Part of a small language model's weights.
Size: width 512, 4 heads of 64 (1 for keys and values), 39.6M parameters.
Each number is 128 + 24 x the weight over its row's rms, rounded and kept within 0 to 255. Layers, rows and columns count from 0. Numbers have three digits each. The size before them is the row's rms in percent of the matrix's.

# down: layer 8 MLP down (transposed), 1536x512, rms 0.0432, rows 1519-1535, columns 128-191
# up: layer 8 MLP up, 1536x512, rms 0.0695, rows 1520-1535, columns 128-191
down1519 105:119128125131085135167127143111120128134086121113143150121089111128156151169131141115096103154147140149135169118105132176182133111129125109101144160116197152088107183113138134141136103128117118
up1520 092:148113120114168126120104085088136104107138123126123066148143153104112125151108129146134108129187156095117126098127170132150146096128111122117176134124141161118113150111133146131110149088089117
down1520 096:130139126130141141126102160106128136164115126143133153138114106118084108091125089098103130141162110102117125172118148136077085160140108118130151118141110139154130169120140169167170127143122133
up1521 072:147146118102087102134133139145108148125150127109135156143122125162112100124133166134136137148123108096145164115159130124121099160155172136139147107133181129124155079140080108151165098126101178
down1521 084:117141141137120112110130130114151140147109156149119137135120090134131111128141092064168144148098135142114129121098080131159180140094075092087102173106105152147094151085167147131114140110133094
up1522 101:080154086108117132122135083151159143128133118126150094144108130122143102110133152112116121074146134126145155138086084126132131159142104131082137140111108129129113122144125095144145143127131123
down1522 099:114148111111079117121089157137140125134124139148113152153169091150101128144117109133135142133140106119139097137100106112154101125128132107113102133145089106154107116130160051102124126119139141
up1523 105:127134093144161107114108112127134172160116096118110164141119141116088086134123126175139119120121116125163102086140141071120158077126151132112166139186151118090143136135083141145150137116151122
down1523 105:153112094153145126126111133155144146130117112129126144153148160110123123092124116124180110114084108170112131093103120158131132112128097139136102148158150146087127126114160129137109139115119102
up1524 102:142116150091126102077111148128128117070112186145133140165121141116106133116136108131118100093166158118130123167137119144137080175133105115163137135173102142142142172114079165103157141143117120
down1524 107:139143150105162118093177093093166112110132113150147168131119110112138093164144136167145170152109116162108173162110116128097081069131129076161148136161117162111126089169174157156146137161080110
up1525 106:138159103148158132095153121147095101096108145120110071129065145128127135140156153135098150133120145079142128106123164121127196106131108115144141114111163059134164145120135089104124084139130145
down1525 099:163124118112152145099151146091113121103133094129154170125131133132125134091129136148147124144117144099129098144144099114130085119174160136119044144126131155123134113136116091158158187150118135
up1526 092:091146104148151149109147123158152094107172134115136092113149079164133107099141134097128086148135122099162123138089130137141121122134108166136125144124150175121157107133116137113176136152133156
down1526 092:127130145121125185129133132112149158124139108077118116161138116118128123137128150090154102143178117142121139135135150166124099146083145089111110148141139150132128087109094102118153109167156157
up1527 076:157081117129122145170123162155139125098118125154067117126138098151111131136158135149127113129135104140122144139175151117137136103126157109104088094117133165116149148193121125133107131157143156
down1527 085:091111125165138137121129112170141112111137133170149118114146152098122110109117134105129132101109149128084116175074084142113096149128125132143116095107122129155124086085118082105103133107142152
up1528 096:160118112150167141137170151132129119122137177143096156115164064112109102078144143121136103127127127114133144130088103161132148136181146141110133117128144124126121140138109148121167153141126087
down1528 097:114111115130155126158100096117102116118136160111107146126120124134079138134126156105125145153123156130176142156131161159121107088134135181125095208099118160126127137139108149145100125143142060
up1529 112:102102115112088037088147148122117100106157137171095088118113138139179149063152142137177098127105147143153135175088148173158173118110123133135094138150137115159115170151178110148138106135124154
down1529 117:153127191143101112090115110102091114104107135157119114127111158115118146133122145122162113143115101147136155095084145129116146145142115150138120100145127116145102148155096136123114109131135121
up1530 104:183090134121128107150108146123171118143129128144164127105126141106128137120128157167163132139107164135085101102119129119170158092120138162121146133157114156153113103133117093161110137150175106
down1530 105:160084088157106133165114114131134112151091109141126124098097097127146092108148072144145143129101122141135116172142074127133100121092103120124119116111109141146123135103104121079134097134130108
up1531 104:127104114079113106180114159132176107146130111147138133130083141127135156117128169098135112135106158166133139131103116156133160056127166124141115124126096121132131105080101111149106125162107132
down1531 111:138110138137149152148097122124112124108078167134168142172122137097102128131146113116116129091137137178145153118153092151098123130101133102109123141135181113067160117152134108171130142126116140
up1532 106:110147144186169148144127113130135148145119163104161098148162138110121132111098107129132141141140129144133152152117162138172134128164164152160138142135098128102138141104133152126147099141107149
down1532 107:091138157146106104109144150130113123134143164098097155135098138149155163135148121137132132143140118147101108119069173118118166144165102098108092162130155128116140121085134123147147178119084129
up1533 083:113127178122149150182138098183131158112117110056111124134131132126124155119075128131150149111143115151146100147155109154141098124120103160145133122131116086134174117096122130129095122129152137
down1533 091:156095119123119173141098061183072086156162117106134150151138114159165142144172139133132144088152121115096118204143108137155113159107086151182136104142169117137140147140146129149175157153115096
up1534 103:129109153135069118128150139127130126120106096116144118097067116165097150145132106142169080123123120080143099212115137166152149126116102173093144169142110150147119109142124155155132143107070150
down1534 113:101119117135072138134140123123107093116133150148114141160163140173111131117103159138163130107140145096116139160091131138106112121129130125141123158136117134106117124121079147122111163103157114
up1535 101:127139121137138107096091110125128141155148153143139159117116141099142189139108137167103152148088149150107116100130125146101151079099153118111135150084108116100149122124131156086147157143150164
down1535 103:131124154158147152128138141099153096133149108142102082077129151147103152143091085104152125116113132160137168150124146120127136105108091167116129119143127144136145132151110143125146120117122141